python train.py --vocab_size=15736 --norm_place="post" --norm_eps=1e-05 --attn_scale=0.125 --tie_embeddings=true --init="normal" --optimizer="muon_variant" --lr_head=0.00573 --decay_fraction=0.323 --final_lr_fraction=0.1 --train_tokens=520100000 --steps=7937
Each number is 500 + 40 x the weight over its row's rms, rounded and kept within 0 to 999. Layers, rows and columns count from 0. Numbers have three digits each. The size before them is the row's rms in percent of the matrix's.

# layer 6 attention query, 384x384, rms 0.0587, rows 0-63, columns 128-191
120:470527448518540524481536481527471433494521469540554541468546497491533575508461489453475418511435545547517463582473534582486501486536511522494558499456440442485498439539484513535480547549512500
110:490484508522559540552498449474511443427544459484509577474547479467581524497445526518493496541466535493491529445479504483576523432464442480496538534482413473514524446532509574450476478415525560
114:466494545522539452500436477476493441538487436480492490483531522426461492512558470467547409450509457495527478538510483535488530546511487515460477558482533554456531429485563506486527442461470461
117:519513571526511511492590551469475434512521503511425530431560501630482520498492529533592476515504582519469511456479481500482578501497513491538452480520543472476529492444538465528459485505541509
118:561531523584541446503500513526506426453508461441532542512499482544501476484488440565534460514502515467501464488478489523499495489444510495486444455398535527481455492499511461508490489472536423
118:475527486441496457557430449507497534484455467548491472415556412517512601495468515437442535498567470455505471565550512529509525538485450454551555521470505531544523499514489507524531554520513502
120:564513517446457499482530548547526524445463497486461492475452505468520460530634492449482548450516442516487410500486450498549580476506486465508487528484568431492521466558497521470486527505480423
115:490548518535499517504570503471460487599481461488481493572529590552579597548444491473545486545510509497566454526580509547477493525428474520577482553467460483555489540537420484485500486486446537
113:510528513540524501445473522492544482599485545505504476504519497557535500584491383496501445569475495464502520447487485543507496447503596497474504540549552535496553511566496518499507510561552521
118:518409548489415522561505541504538422568454474511468416480521484460503399543579579528536518502486478481500450463433530491578526446488505497493504437454555561466546469490541517508477521544496534
114:521474478542473568550512491537475556407503474415513554472540506574508623425551510576416447527470434447538506535522523481543431542503540509483471515457432565501506538470504431526553444550520417
118:533426510495583453507484456524493426517532503475499516443524469561507518520516582478595483500528477539449483544474481514424527492525456386552517438466449462522487530489493492428465474453497456
119:461458570532409510493456553500549449468532478581506430515469432544485424536509511495456467399496487542455516455479487470484453439447519532537527530535515521547527454460522490502458447509516554
123:466481557454459480511544530495547464564538491483501529435444472486524491572520463526499580483485527566545477456524499501531558481480501474488518450503445449500495450538421502496532561473497534
118:453544515510464468543439529505445417497466521449461541487492547571505480462522521569471561439555560515559501486482513523485516504499508458490515472502490477504528483487465525431461522544538487
133:478566549521513486460563531496553542542498464508473468513474463536599481496491446457497475453460530514432514518513452523507511463487419527560519503454471486478587534524545523544486531512461585
111:524497456557465482544562507549510450547554480552514488565558499499517538481468552479447518541456432492426482478489554522547480498533447505544437550467476508491575455529551540488520507545455488
119:555505475410473506530488427499518527468446508438477563457358488454499504480492544494537455446535492472525462551466491487461499499535527531536517518457440444489600526524477501522519507442519476
110:520503464564524563449457511495505412481591468499550440498496498522532507567517537540414518507491527520469463553489427479475495447478477466506574511492556504509448605539495552533460549487507504
117:455575484542528528475535485535581481479476487507471390491454531512491482484520519461488564527510503491498532553501550523507566481530535515514540528495542506441475434462449537476480452592523507
116:502562484487518538468527467454498601592552582461432592501503520559510497469478574463472517531492451524512518446437412492529504551480529468538540438512472528451510572508538557393534489466518478
114:501530475503570510442522525501470454641562518483461482530559493501472543499487543483461513482498470537529448438579608564499513514519515507441543533489482434465569607472477486449493529438494446
123:500495480559511513421541555526529407520465476489504489444398558497589520562531531509478464472462437534518479551498565510440498495512544507534538506543502525473453511499508485538584413545493475
117:516555509478499518462504530513479467495544450561541420445466460459473410470529566486485415454518449543531556505535485538479465523492538563494482478468452466438523523450519495547486504528513493
116:495560543543518511512536502534482500480545482489536552536468580467460397505502434486455504483435574530505453532486475531487422469407538538444471520439429620489473433516528506494422503532499436
124:541491503466543567464554460484423525557464508497509466369543521523463556454554518510480494490567461499470549544542543467459429464512470471499412472446505493492557524474506510442500466510456488
122:503587523562501503516491569510546573461499483488433481456485504529553594490534549481540344495483543508527543505526576481488481485514472553540485517467496567369498565511547524482531505499569560
120:451519464560521499463460444509416424523485430463515554488577521520533579495535480503530541512497604530456555433447510494508493552495518477456486543457511518491528507573524540533519468510465491
124:500509490473483497582394541472475489454589468451482468445532517543453487517540499420518468438416429466562513533538498478493580452472509532556478490437507495531473574476566485531472503438492535
128:494541538458454496502535503432543562440500521569438506528545474464447564570508566527502522459505501510523480502463531453522519423554507481489557504511501500502465488459461593511478534545411421
117:440546444495529511501536485553498533470467477478512469557598453499516581509495473510528482481525450438526525496543575512560449450523516585548499491549499520533526623517466464484533550524521509
118:504473472490519564543442532483443430485511499469472532417573563466455504557469507575464503559485443486482494498521477516491528422550553466471536522504518443412504485483512490434440554394479487
117:553528413445545553565473505517463428581486454537493528538491510570497474540477636581508513565532509554466526455460449545475542615473543526484475496508483490460465477493512488488518517535533426
108:576487516584557443510553474493510544514525541517474528481479546441535488480462528461501507548474561466478471516575508511522526395470506558509516410505508460528421489484496508578481545458481458
116:521463563528480551523504486469547436522504471569536515525507465484530449546514528529512555481473525503498485494467553544415505424495506547581486473608500543525556413571492558455510505500481483
116:495498526539521517492501454540549455512499479505466495561502501502466405482440466496525460530479483451551443455468445473442512422447476449492562479493507524494556430530546552480523425437503590
120:481522555516502496479452508529544436529451489519532443433535544461512488586520479547535496497415433577484517476512488532520524411614530499539540550515554481514504499477545519495482526440491560
118:388490518487435489587491513524485479503561533529511455571456507544537556531544504497436464449524491474527477514534497492521443435489548550533533466437586546483453453517505503514476473530496522
111:568467560503547478538461534473535527466520551476520476489467491458545535515520530523478508481417523441494485534496508494512504411536505459522449511516527570455527588519469510528546441525538535
130:605434540548509436550459497488405491556530543495516517495525453480491524513468553525587450537585477434481460527507509463420501517491542434489547463466441547472487548509502459509430466368480532
115:524522455576569456511471504425536443511429429549522493438524516456474509499463512496460505513596513503480556463550485475483468549562503496537552490487551470542493465499485544526537523508447506
115:459474538485573509474564545485508515494468553493452493527500582532544455470557509432506571527497483463471507523494488421455486519474487513525485491483498515472538435559533496452502508470434507
114:427473491542511580497477476519569432458546499474458501460497471473529517501517555511510475522576528452490484491521507517481547497550515594488461512525503405488506520508472528521547533505517544
116:479538514488555476447503486424498481508545523486487545533490543483510428475515450499535574484439522512517493494510559588507519474447500514494504455611472446439592517478517431477585530523543511
114:556490475500480526461536473485495434423503503516511505533458560585489487486530560475458434522610423618424553554506477475495525450483521516502571538508507534424487500503490519512517569420515578
122:463462502512614566496523477503476512512447455391516517507528528481516471506516470473538506458560497433497508425495481551489502543434539495451464450457485527512467494535503419541587513492424493
119:502454498467464489466502525503481558484501553524558501575454487485513451445526448561424443461525467495548494534416507481581531487540509474463531513530432508479456409415503526504430488470457491
121:461502502472454497481479511486423535443534465578458491496462501496551523498507515494473446469441516477576543478515521541485487480493457491500545493526496505513430542430460478493494474482497551
112:520501510432498528496522491554493558508466534462520474495541452510599489480543550521494504451491423526521540524578541527451501525544469494437536466490487462482581571507535493449513553536475457
110:525442532516619514478497535522437487485539482527479455457450446511547557488484488498481547403436511473575504492489502555509486500527456483431410574512478534518540395466459471500519457451450447
120:513457490479428489418548567478552539537478490472509512543518510570461460485545446491484482407443413498515461566476507511498507518508559517530501519554414510543601475505528523468428513526520450
115:460458479493493531431530491470487445499538425452475500527517483462580562470468472471425497512529515478546471529468448498538500520499491543419487469508505486513535460458491452527497454565451398
114:523512482503537467547512504454441506501508585500559489479502521536527504437533463459528506486554550533460566539429536482479489591522490477472539498524480511492469524515451463498538535514464498
117:444496502534477582441524477543445496501525506527501543548505472474511407471510484515465449557526534513505530525510486518535491424523530520533493481492523507480513500493489544530495490474467500
121:513535543465531418418475515444484524369501508514486511511565464520487529470494507498545463489552544526479480553547550451478488488498518467507497534453488560452454467540529566463511462529413542
122:491502476458474498534477479513473565547546504401465513561584489416478551492478496521593464518470524432435464468529508478506460541541445488483536495491539436516522490510490478497529518494588436
120:543482520435468527495438436440514562513523477421482456458510536548496487508443467482582563508485579490547486508504529482580471505472543506506542416531497443528403511493531492535540507551513454
125:577474425532453546536521489487508437539439561550485464486512545487520405495497424516459524456412499424448477482439407480492530492528574584519369535506517480503534394475398497500437487490478457
119:542551498530460512517579421567499471508480491444473491419497501583517555493502536504556497422547505445519486518498536548598526554472492509462489450446544523513480504515470440533444492468516523
116:505522443515503532450511516515550556507478484562519524451514491475513468462506502461481511393477512522508527511435536472551579528445504479516594546523462518492502552380561459538522498554503534
122:480503506523537521591530428537485446481503481568514468491450461527535460508456502452442470471471444532569420488501496497525458462567487586511520431581552511462555461467528496444508536594494507
109:585494522510447585426530530499508512490442512471530578502526499474512444535536498453419467482465430527470479536460472527465516460428495490539514460513545439485492457543521564500517489486426523
111:490529514494510553404473513539517437430495492491472472421468497493384532467521531522608540542500554464506530592505477457518518532408471509505438578473510485561557478455534501487517556489444479
109:508549488486455500487541560455520508494565405497528500507528579424557428520462519452525502452490476549486541454499472498522500424428567470491503503535554521530493431491591527495507500521485477
# layer 6 attention key, 384x384, rms 0.0546, rows 0-63, columns 128-191
112:483553528427398504448494507479520471504506464472451542512444481481465503479506511470515573528501544503474473570500441521496484515495506496483520540513471456506488487531534495456446535573486492
116:466586550396609528465521495475510441432485530481433527455527561510534502486426486525495546536516525460506555506470516480527488520500445522457540521493512551553493503545386530512519537510497520
115:526426558450540505507491482456579569491464404521564473466538542500554503480587485513446466517492449547538483496494417509479533452540496401512504534454554525532557496481538473432468466534507529
106:540496492617544526547525536510538495497483496518461454489518473499608506535502495491467481520502440484477514496481542462508531488530495537563499512496494518544503505459482476505472594512445437
117:514541451467535497485468581450469534470484486517541494467492542476446445513524502549544480507443435505488470459511530508459496455607500416505548495535517522489542407536519487475511487523448450
113:540471421567535532524420462492414516490489485457511537518508458495550453473448455507546582547524495420523536620545536460489476492497500522478525541532538533501450449464551591468479548544466507
120:565517523520505491502532425522525550546475424498538506437494423574448472495417517543399478460529518448550465537457427527475518553610568580503487462595467523505477467510517519497507506526467511
110:472589498483536499436425431461499522482471497541489473506561566542549509459501502436509460560555472480534514483510549482473451540442515560508511552520520470519425522499462413533487500541451456
111:467467518503495502439538533566458538493599503473498524524472480492521513530455492458517447555441512497536503487490538531504497462536501497548529513498449453517532531402470524497500482538454474
105:487407472502456481506474530499462519550522490456446465600545486470475445517534464454422494498498488498447476460457489500595566533494531485542466477523448534440501507558560449528553456557596567
111:481540457487433496536496531516481531494502497555503546509491528540472563484540459399443533496440461455545477508542511552454414468449515438635499436501408516507522526450504484454505504476532481
122:529515442550525432468478468533420529449486521510545531441473515576480457513475377496498541465522554402512442477506565538473522572605561524459622416509504462464522521487479510508457460525456487
110:553469470523517463552498472503559537527438435566520493486529435538514493469526513562447518522527465492471525490518426491559493497515417455480489502467536556479483544536529497528504475449486465
118:487536482544586549509545580515554518568525506555496483513494542530451509461507515490495519532488546492505497448472492497593507444478532480479530521542448507489504487529496475531481522475607565
110:509486518507427505515518496514436470495514577486477516453534522499506459461584490578524511520481544491508461503557503611473576508525490523501542487390530490512459507519520498530491532450422505
113:504463515528465467506550446480505521576519480504477439568449458446515445550502545522495450522477466484527488575485437437466545495518413531486500459537529520538444493568408437552516503444534510
115:555505475487483405516461499430460487495544458518503552467541518420486556517525511493523413503495527570461452493547489514517488534492605517524525521530453562537491504443522519502575515510429425
119:508493475550429514488481550509477468507467480539465446506447523442567486560497528455480548542485462490535493497508530546512495517505500496550543491470503533526472547435520427467510485519503584
122:453535571484484494440502507467487453482457483578464530452490531379467483523470521460464508514501527502575499467469485453485469462437512566527638492538498537534439488521467516508552582515451440
107:471538502534579464426480548531541496539548487542450484476554518477533505536467547520540579488513487545475520489553549494456490480563565442553523479478459526508448562539537421444500511532477472
115:519535458435492452542532487522470548518538447471505500481503554492480556415523621608483540513552506568515510446504467459483440503513468530512492541492586549494552483479550510499422579488509565
120:486513447451498568579542543518508482559521486520511589538443534562433420509550484473524480468564505480486452458518605492504475542532601506491529544583482476523628519464451511434454456454439467
121:526503516494522435444525485563564463431560429456503495500498557502459573470541438498541461527496495462514604508552558520462529499504436443567495518498500476436553503522475486492455453469518525
119:497532525465511507508410579462449482465476470518491514529571498520453470470542480513492526425465461506548451479507548526539536566525497567454541451509512510508579479527517491472495493498507533
110:565492503465585496502534513488490483498515529488527488415527466486517444531531546517473412584445531522561454560594511494520574546561470452486539515441448531464530550456512471440471511468574520
114:481553445488531504576493457468444424586583435508607484403504500551530505458566541515470500523495536481504476510524516478419513445459462531516504498495528570524489519494510480545510529546591549
117:490489469405483502538462475497467543511481519506541485453511521427548502453499477454511526545451631433494516516439549435482465528477517513541501512556438525503460450452507512535511517532536554
111:478515520526534459510459535554505448511493513488469584509500579480489498445495508505501459519476492501500513523528568552485497537437461521513518487397378548515515506471559501520549472475511461
120:489496554515469482517509510536519544563409632441505496512459471471487494548504469496531528571479455495516514519530494467522525413538509422450559567483519544521458459516446542508487517497491551
114:514596428516465510534469542535506473489485504445487502480493467465475474524410480489494505499484514514549506476488487501546452484560559579559418488517531481521478438499498590576491450497531517
123:438435455530466527534526485489562564479513512505487510512504528433490477548444541443525482485552527504491477505541543445577514538508621454538528517532406514513479571501492486513504481516457461
118:500482484540509506515486470531483509448530557468465450508455469434522433488533575549481465473482533508550515499481463538522502537517487458448569572453462456415521544452482490520571522479435469
123:498560495422456545487501497483513454481563527479493562558556506525532527467464496492450528530467440512456436509454494496467472551497508508556509486420501547485518543532508491531518541460506525
121:500519505523461480441498521505507563528498439466532467472468511581508531485496455543504497467476549560506499471507517528462462516500431515498546479598464528548503412490464469507468508485528537
113:507472512505520568462560491482465538420451552420520563512440502520485496500469576503490491482484489519518558494463535479532453526571539556455453497517522506545475549538512532434549468503512588
109:560451410493536469475492416492534508452488505498537411483545558446457460513570513414413509503449523508570455478467509491551400478537423498475502460443468507496522491462549482568521476579512539
121:522518484543544499568424516527448472421460421465547519494501528493459446492482563464564479527414534528479480437518431466473472473606466477582531495484557452533563528550467511564458561443536502
111:436489434482509483543470495553533496498496500453441422437546547499466500480504458482494463475490626526464527490452466504464460486477541457527514545460545434551432454595491522536515491472508456
111:561482452515513469465524527475525471550553511533515501565457543438475483563524409503513429425477513498447512494432523455533446441506526499507467510516494483503578478452547452530503516415515445
117:592445460473490527509548549492505524538469412574500509461440471429535483537430429441504443501518603467509509542454427462503487571549532498558602488483488508479490484504488554492433560579504501
121:532457512487522521534557465530494550508485536443499552498558413546527556477493515530499500516550478487523465461542516528480450584493488478526467482497511466563481518573515511540509486470533539
121:498473468532521514520480456520539449508523470437560488490500446500506465453431510526474539565522541476495535522513552471441433567517488546540492505513490501477470429501484520403539502435490481
116:549534466454552461480484416488419527521509514548533568442539475464574493508566480571553491492553410509491456562527522553488535492525501556557469496522517419484434487479504417492461484489518502
120:485457494500493500420475493431572546512519531442491492427474516469534553567541537546478488499525493495529485514468503509535510461524456465480534521433487550495490485475500506451420532492573427
113:548478521444505536520521518465478448470511504550485519451482560497493488517482459567497459551586478553476582463452457428505483489534461563475535503463533488565598461543503441456485501493481546
112:461544491426494460518517446517506448586488448469513557524493511495564489516531479580467506527512498568507580468516461456507437459474560527480486511551481518476547467520505435508450488518521485
117:544518529487520461496423532523503437468551515486418535482508544506537468480475442469470548493465551511564465493506524497526433487506509416472447471559466443497509513519487447499503516503497471
121:465456489435442481522536481507521518503441504497502548434517492530504501492469498527449463459550488479480500454504502430469527548508510441494537534529417608507551502523519466548490511590475480
117:469524522570480490503446541504533502500440526502525474509530481449550529479501542442487439528532427520476493455503502543459563462513527508519555463490376442529485565525473530510574470511554552
111:508511589495489568555421434510476462447496533519500474509562458544466516497468505451501547489434581589502469490545544519538529498569489467494517588527452568497509465455527525529502473516508542
119:462504486583517514472547478506545483470534493445512519486447494489557493494517490484563536467465458453472498423499496506474559508476491459463473507527501491495519507518524519521559409480506518
114:443552516520463500536491508505498506561451456554454461426495529450445490440527466487505430542527536458538483448539501529493448480462520475511462536516511458533469501535470499480479488559461537
119:418514498488462507447532530524508522499477536491549500521502435497446482478488448505494501538481467500416490573471515510470503548483452535419515528526497427452496455468470460440548506506487507
121:474528503579460406379576507550565467439501467485472536480440505494559441551425468496518481519509538525550505484458459545586495527536493529552388553525482502547523464477545497543529538457482479
116:498451518497507490436459515470541498552493488459494605492529511565488509429517467508505511525451534469490447517494463498491481499453480493526545453568514506441494479479547540554506534450479489
118:463526496443446465463455469506479578554499533523523481625484434481508506474465538490559505526465454443537528460466496402539476483524476511587564531409510464503527476457495482493541464555472504
117:436501488540474503463484509530483552468457507473476494437539502506470509489513474478496533494472473608541527529567506579503505458529523504527505540534457476533434464525484480384464545530540517
110:507449586490451461548513466471546477512542458467517483495564519497458488512545534572501457480493477591458471480499472456463514557544487510503485467533510477449508503549405487548518467476469536
110:494493561500454484486450456542546517570468478532467544483436529532450609551552498475512459473577549513484499469471526533511494544438570515536476427546519518530530492559444552449500553526522507
122:505496548480522526473532442517430493484481541557449465484488468529468392443513553525518477513480501508534489506555516575451484493486544450514493430402488540539538541530503493562515495487482435
118:496509505560490491514496499514499525503540507523498444406534465498554546499489497457488508446508482586421451524533456522431449457587496448488504540577508439475539479467545482608459499475555521
117:543508517452467455494471499548514498472477591514509513456536512509452449491528481505504461513494419504505475493447465536559492526531527453512545540522525477493480547531599541532540463524506430
116:474487535482520505487461554481506539439521472529474482492515495490526494475474471475521476573557477513454498513537522560460514511400480513474491514513532523462539475558444590508482496520483474
115:518540489570487461543580534506424513506528547501493453453501448482537461527500526510481473590477474485426554499473544562484479470495519474480500502489554531542469415562498515480476507537511547
# layer 6 attention value, 384x384, rms 0.0528, rows 0-42, columns 128-191
107:473515546483534443518528450482438585511472432520479525518531539472538459506547556505516474544446565488479476443569447439572531527546584486537435455490510434489588446499512546487511506477559440
105:513429496480495470482383445455489472568504501500491526503532508535519517404453417524517604438579495514545529468495543521518523557462489533509499515472524452455460441461531452470480474476504556
102:484544500494491487470523614530528456462512485477479527527438474482459487429503487557479441482493470469493546466476500497436439504485499479534537485551500496438525463490557517507512513545490528
105:489545446469433556460459492446463478506510460467457506549564474515484487523484518459517528532428515562490441567531543486492402509479493524458457482423517498553467484552445469545455450549496433
107:511533397469414441525420498545535553515532557496478522579482510581456494476487537451496528571487536467539469528495489486538500534530490519504555600552472471424521527507439519543452576522599521
107:477470416574484542548552526414508509485428527455562467496483448493507485512590456473532475468503572410477534536409447518521531460490480550429492546537570467465481424538447476526516361473517465
109:512523508577508466484533607569485503542534435481579484497481619492579441474472428530542451546521461509388437532524512483424477508485505557430537478544437479494539486545560533496556480462527539
109:501439502440467526476505471523527513491503472474486558494469512466533532476557526452522456463494508519528467528468537481536519496499428491464532444544461589519451488499483572494477526509542474
106:448546493497516464556568468535536461496484454507545454514522460472533546463502518542485539482478462544511505435483570461530502534580428504517515529486519478624535490459534477538485474531431537
106:443554534492477577483488446481517500460504522547545543533481534519503519495561534511536497554491513501414439431503446491575513476486488528489465499445498512457436524487477459473509541495518418
105:509471488472574494516511489466501511443409533446492474469534412496473547561479470419487478500507481505512529537485514530466482533456510418513599491554534468519501509552481441575479451486620551
103:518500505400514482528493485557466530522448458502426571476507527492475529493463497536484483475572583519497484507475583471516488475604507516446527500557526522501441497470536469545578492514530456
105:513489504481496462527522489544502409496514549503496509401460488464437566574505502528513480451489491538517513497473481520451494536463466515465453451592513554492551524506524460508492526506538447
104:576536582452505465537555520541526543496477553473519534548529504492538510561535467462493485546472523452537446497485567486479471482499465512468475452513524493517474545565579508457506442526421545
107:491498527517526456468497482490451481469498560487542448528525553496540569511543449479512475493533513505427510434459478473487465503447427447517541427503503453501489428485532515488471548488564491
108:495448482459457504500515461533449539499485537516489485554501501476470521397453575515488469541516496460518453436447522594531497502556479555453477533508493553574484508461528516584442493473483465
104:569477562490458584498537532528491504475569517415426487442537510540509543501586477565467515477477514478552477518475480557477472528470418517497447553486543480441584531560465540418503558501535498
108:544481489542543538439585502494520524484513440467549496485490518553488502493435496516548452515519513554572519466519511472484519478499537520582486550547509519504474464496507451475511497473477481
106:488500530524492510455502465471495512499522523574529507459511491499501532520525500574540475434537525471536471582525465474475440520520491592498547479554538506510459576466455499464501478478493434
108:493478468571502486482576484451551546519447462466486525497519518502484460459452419413504537586470503474515549512483500560503466547466451499491452580527486440535593463512517480431553501497459527
101:594580510509517541473536489524474502472501544475526456556450393577470526461495486455538516505435497565547482523485485524547497452532453478416474474472449477518513427472624500464545526488571509
105:486453546486459515422448411491443502536531424532464484472476473503554480513517562515484497484475479544466467564460411470503510553483515509551459435500456484531508511506585500455544587515592515
106:490415514502539540457512449467458538535463504623453545447448551575545497563506510494487542501471442498470544488504475480493516455450515527479513543496493580506442536423461491474485487477520469
100:560493535463448480504558607493535531444511459570479463504510518452464530479531530552503461533554554531577502486516473516524464529533468505508470490568502515562484515518544536536462493461459489
106:441485408498562482545476453470520463440461416549524557505527511510498549548552527489556481466482498562504479469473549468518522482487496412515503563484501540473487501509480488470429489595504481
109:495556510503511549474523484447473532464506543462530404493500539512493489472478443473473511393509489510495497475552505482529410460516508502511496468484511452464420499487454491502531487550573512
104:473502542557540471543495480582462502486503555543452444490447478499552525508446542459504530441490554540580463509532482512495535490544580501470423548542541549496480389513496533497518479574511549
107:476543407567480552463508471507538496509480521527506478501490509525562516534447447529513485513485526466547517533458548511535561470529466533487472479514490501493486442468508508429469442459484492
103:524457496511590448515413525512438531485517581512511411427528485469469457516510509523503498504501549526521473456523485542388497491501464576484446497458466542481481491553519568561506520460505497
104:479485437484443506505580516517429513457535486485506512445528473521549481494538516546547554551528466464503486497457527529462427493501464478514525451493522499521443449523457570477481558461495544
102:520531513530479457480485514521464490515447589500530470437495425537440486516517527490491477575500490487553421568513479532528582537493490559503495458497454514522471554565533545427470476407524469
101:401537475444492498493563540530491415473529559551508526448525523475489437511508505453464451480519553486569481508480453537434455492531493548531483506500537549499442548405523478522557499560535532
101:531505452461488491617473473565478446506477481525481503480581464514465443497517497468495449494503557502553437485494577514453511501504464458476509481482510480482502567500492589471510442534526565
102:445491537508475476592514499543430482533527558504532536453403501482510534510525518504513500473405423507561459543435458514554581486512414525521467563496548494490551502490490500527486453450539403
106:497495518439444435450555498446550501510464435542486485492510444493472514488490507443492517409478439478529474507486494546525473452482553546512500534583388566460443512479530538449506509519573481
103:426506468475443510595511465557475468509525521502459547464525535501511490458462435550469536552476586555625515499557469397536447546482449501445473465523495533436513579491537505448468445460523516
104:523476488559469474532425512490431439522423519439514526479528427559531557539477474510484528476502488436476581543534519526471557496520541508542485503579508453536512497519487540457529544449556485
099:458498523503487465456490520502479506456463509470537507529558470583474510507468424433424486558495461521479468459496483544441507575483475446420471485446455589469494493482506503479444402573498443
104:529483419539529482554435538413552451412524486518457529556404485526533492406552492499440488479490513510502499509500496551488486511419441548541475535548486509416470500469519513498440489563450490
108:485486544498438480561510532480472487520529464465540547555443580472491588500472507521586468498465503517491523575446513490472506515453527475540494564509449512477483539516446511460493438472507536
102:535466501506520496587549464478465495478520514502483464512438504497466497506485466549513558527512470461507461487484488457491470570458481503531524573504517448515472403453465435486469524458491457
105:547462435444497503487421456526466556450492464486518475509472603546436556479529469532487510555487495534496493506547530574469485515502506562499503591525473547518529471460483483493488463539453508
104:545546450563421527513582493495554486444527477475502528422482472442473487506433528523533522514539608613520465524546510487516486496493454423528493478585493503569485444503520416526547497554537463
# layer 6 attention output (transposed), 384x384, rms 0.0445, rows 0-42, columns 128-191
106:541535535487523545545516513482481515508511466530450584420569504453542467499506561546473417409552444469550541465521437463542459423506483538506465526546526450429474514519529493525470509518462485
102:446443506557544482508511569531540479495541532577513562476491473468416428453554531540541443432540482481546532485512532513456553550510475560504487514469531513531485530483463461525456509569491514
096:517480534462556524458486520489498518501619469481426483486513541528530548427493496538481502488531477430487535502500542481481495460555454507513502542505508490442499479505543520462514495501557530
098:496542455496537473535548441479484540550519492498494508544497477563457508562541449480562509445458536512538403495607510474518463523518499468525564508454528471497566487484468535557497501447538533
103:504543476486524443474495481479391368514498519524458473530460484481442474482502559447534505502492544495503520555479489505547528457480522463480487508532448527465445468508513485499489511478500546
104:478510501547510441523508576527498543545481521485528455543509422528494499497507505531509567482430492526464532574514494476428586487544497528502525505434510507471466554510445463528481472537404530
104:485495528485454495451515574537496442522508464508545509520514561463554532518454466475545475496612439477479510453494509459534454435522536502477515506463470486459524522491453527523568481560526581
105:479533485533448555563462471473433496510530466490486486529558478470495465507519498460481516610463496579521501497462517451463495494495527476522545481516515531491479408525541495432503392495547440
103:529518454445485499575523485510497423457558514505477525564557451513528580411479520526525456522514517553467449494493499434547480571551520557532537514545573583463548560479478556502524489591501558
104:486522485520496547541467499455424532557515469481471467543480499550492535454524503487492531532492502491526548469509514543555497492541593515504486605532457447495553486541474443436494495515499506
102:575518520552473507529535553507489566414510510524501523537482394568435584502452445451482526445524447545497558495538465479560505507512448474512502497460456498528475561528468479549483519535534447
103:484472441536488539546488520491542397479435470495427523503551570542539532495483551506554508541455495583523505509519493494485484486505539532497486513484438516505410485533551532482539519498508473
102:482507455469481486507507496521453399617498524514450509579491476478473459545482567539538509458479446504475594495545459573519502431552494476498550504555459456473483437500523441556481481539499547
100:547485546535498529515510409465518504511493532509540460459434511622520496579522462513476488510438481537543500552518486507445462442508390509533449533574508522528610465555492525473515515466483573
103:516501521579493508471565582506488553560476464494545496562494458570538511536496496499411530566512505463507522461422465543431572546554507415507469463487515539453435443480594423452474555499556495
102:537498506520514487486527515572484477454497502455442455463544464472500487476518518536500522517506545522518547551546507496526470535484483508524504475573432534499511435438485557543542516504487537
098:447492521462480572576525527534520623485583489521514385547473504426505467489499512510490520493540518489524497453497421503498506497472472538537507410495559547471462467538442522491484495400476478
103:519510487491445474501499565588513578518490522504528510505514528509436490497421479456470525512509556502513501480512545465529564504472489483563478447531468527502523481505471456452498474532539588
100:543533561506483546524501522471522437477468558456429546515565584539531511411513496561467537568538480560469515508470460539547443471505493495552452505596521456466417511489491499459524476503455453
101:518519489538442493482484507520514542525464517538567544486524490529519466494505578448480547512404544555468545578513472528534469499527525443487423528466495518471499485540548532485461524550538405
097:462488456428509522546441519450487542426464479505505536498501446506470516479506479469475466445519508484492513536520441460483547533515475521475495419477494475501559575463612560460522482543528469
101:478472518515493529449473413514427452414461480474456451469468433515520510449575513475522548447424519457496567542622451571450420562454528460526500492562441490488522539503560496468522508570505539
101:417476472543524540416571523488549499425476443506495530488481487447490533481571377494512533482490459524386475499569567537519519518482504489470549541508387542443511473508536492479481540537461471
098:486420463396585540402529461459496325429499471437471523571505496501457512507483416485476515545556491515534454454531493524465512527547489507494513488377470545513505509488517551495532421513485521
101:481431528420523576541472534507553474587551526481475462469515502520529547498496539484487505521450513568554502533506490442519522471522469462533454521515583474499476489558423470533401461504520556
105:490397472493525470504591462451494470486491521553470557558496509529561520505485509511491560482430517529452519592504481519540457489475475450522540514518526509499497521564482469429486467507479579
097:527528497483518522539457432585461512502499492512465564494524486465489454462478533484498528518536521475483555439523526535550580535484458480530472516509506495601476588463491566479462525490544515
107:461539456441402469546505558542468517486550467477523548476531456517544506479555470508512549541431522523499557554475587464435467462491521527464495427499471489536516523483493504446484515437546482
101:497428563547553413518444566577488501560541489526480483534534531536540462510498557524547553438497494454465475432486448564501493513508471514472552478503523507515565471464493503529473515478492459
103:530520469554491505495505498494519522539557515512614499507564473483495479485435458541523486558493492408457400475493492447463470596562578496466511508545531493516500534512449529502500537539521424
097:517525501534474480552541477506486473437459477466514510538457426507482503529509470551498540474516496525488483525480511559477465523434549453520576416535535453575584480487491558478535558510530548
099:443524521572575483606532550521438475491483534484508546470424572499607518520484542497437411515531526507486525465507475529491522499418541573520540479510462553510463543450518486498541513462546527
100:505435433545453498469554452564556487471496482553439532468467576517527435503479469414490509450429406531518497520517480480524473477576490489447497447521455516541537518479491542478479468501498563
099:457461561466508543493486497526559490558493458521484471480430580421536430496482514534491473489505495565541551563536532564499532513493509567529460501586486485499574528513509501476528497544502590
103:484557525488512521486478515442466476529514453494483574516462476467465473509553526493568512585465482539497431599529470478484486477531505512478449512501499455437531501450513608485524521521522527
098:496495511493517559505550475464498518461515426498454486507545549458488531494438435443543440516474523521515480464523486492480541486478526429470478471524527497451511550468523470456484508466466517
103:544538495443517515556517522494430453485485518483558558427466477414454538441526556530514460450549527501492446527507489507521511571544496476542517524474485510479508463454555436519496501460557491
097:435489522512493482488561485453581502427463511543497507511442483529588507526500564416473527461560547476532510584463496563514506464539463508488504475474506532489421619524545562457491509565475499
098:603534461491500440517436474493486537534487520509537441458495480512539483457541468487467582492455472509485428497501482542516532498431523549540421496593512488490426547458606498524455522451472579
101:412452518553446519480427575478458419577483445513507412458404467505464434466529470521518511533477530499545493513472621446563445513551538496473539508554515499428508550446458460439519456510515488
100:548524497497527489596412542418536548505484450475540495521485481507536534534514535481501527497478524552441468495507493492470506491488557478513491616554438544467501500500531480527455573509505501
101:554499524517488500474511543537562552464436544535522483515466508479412524485519525425568514480506495573459491497511477514531484491466521527438524493461517462503469467506512512467487499505435488
105:440478474495513517599544568456560500502441463507483504458489499591455547449506456476501547482536452484454560501495511502481479499557494497535487510539487540490458476480475564478503521528549407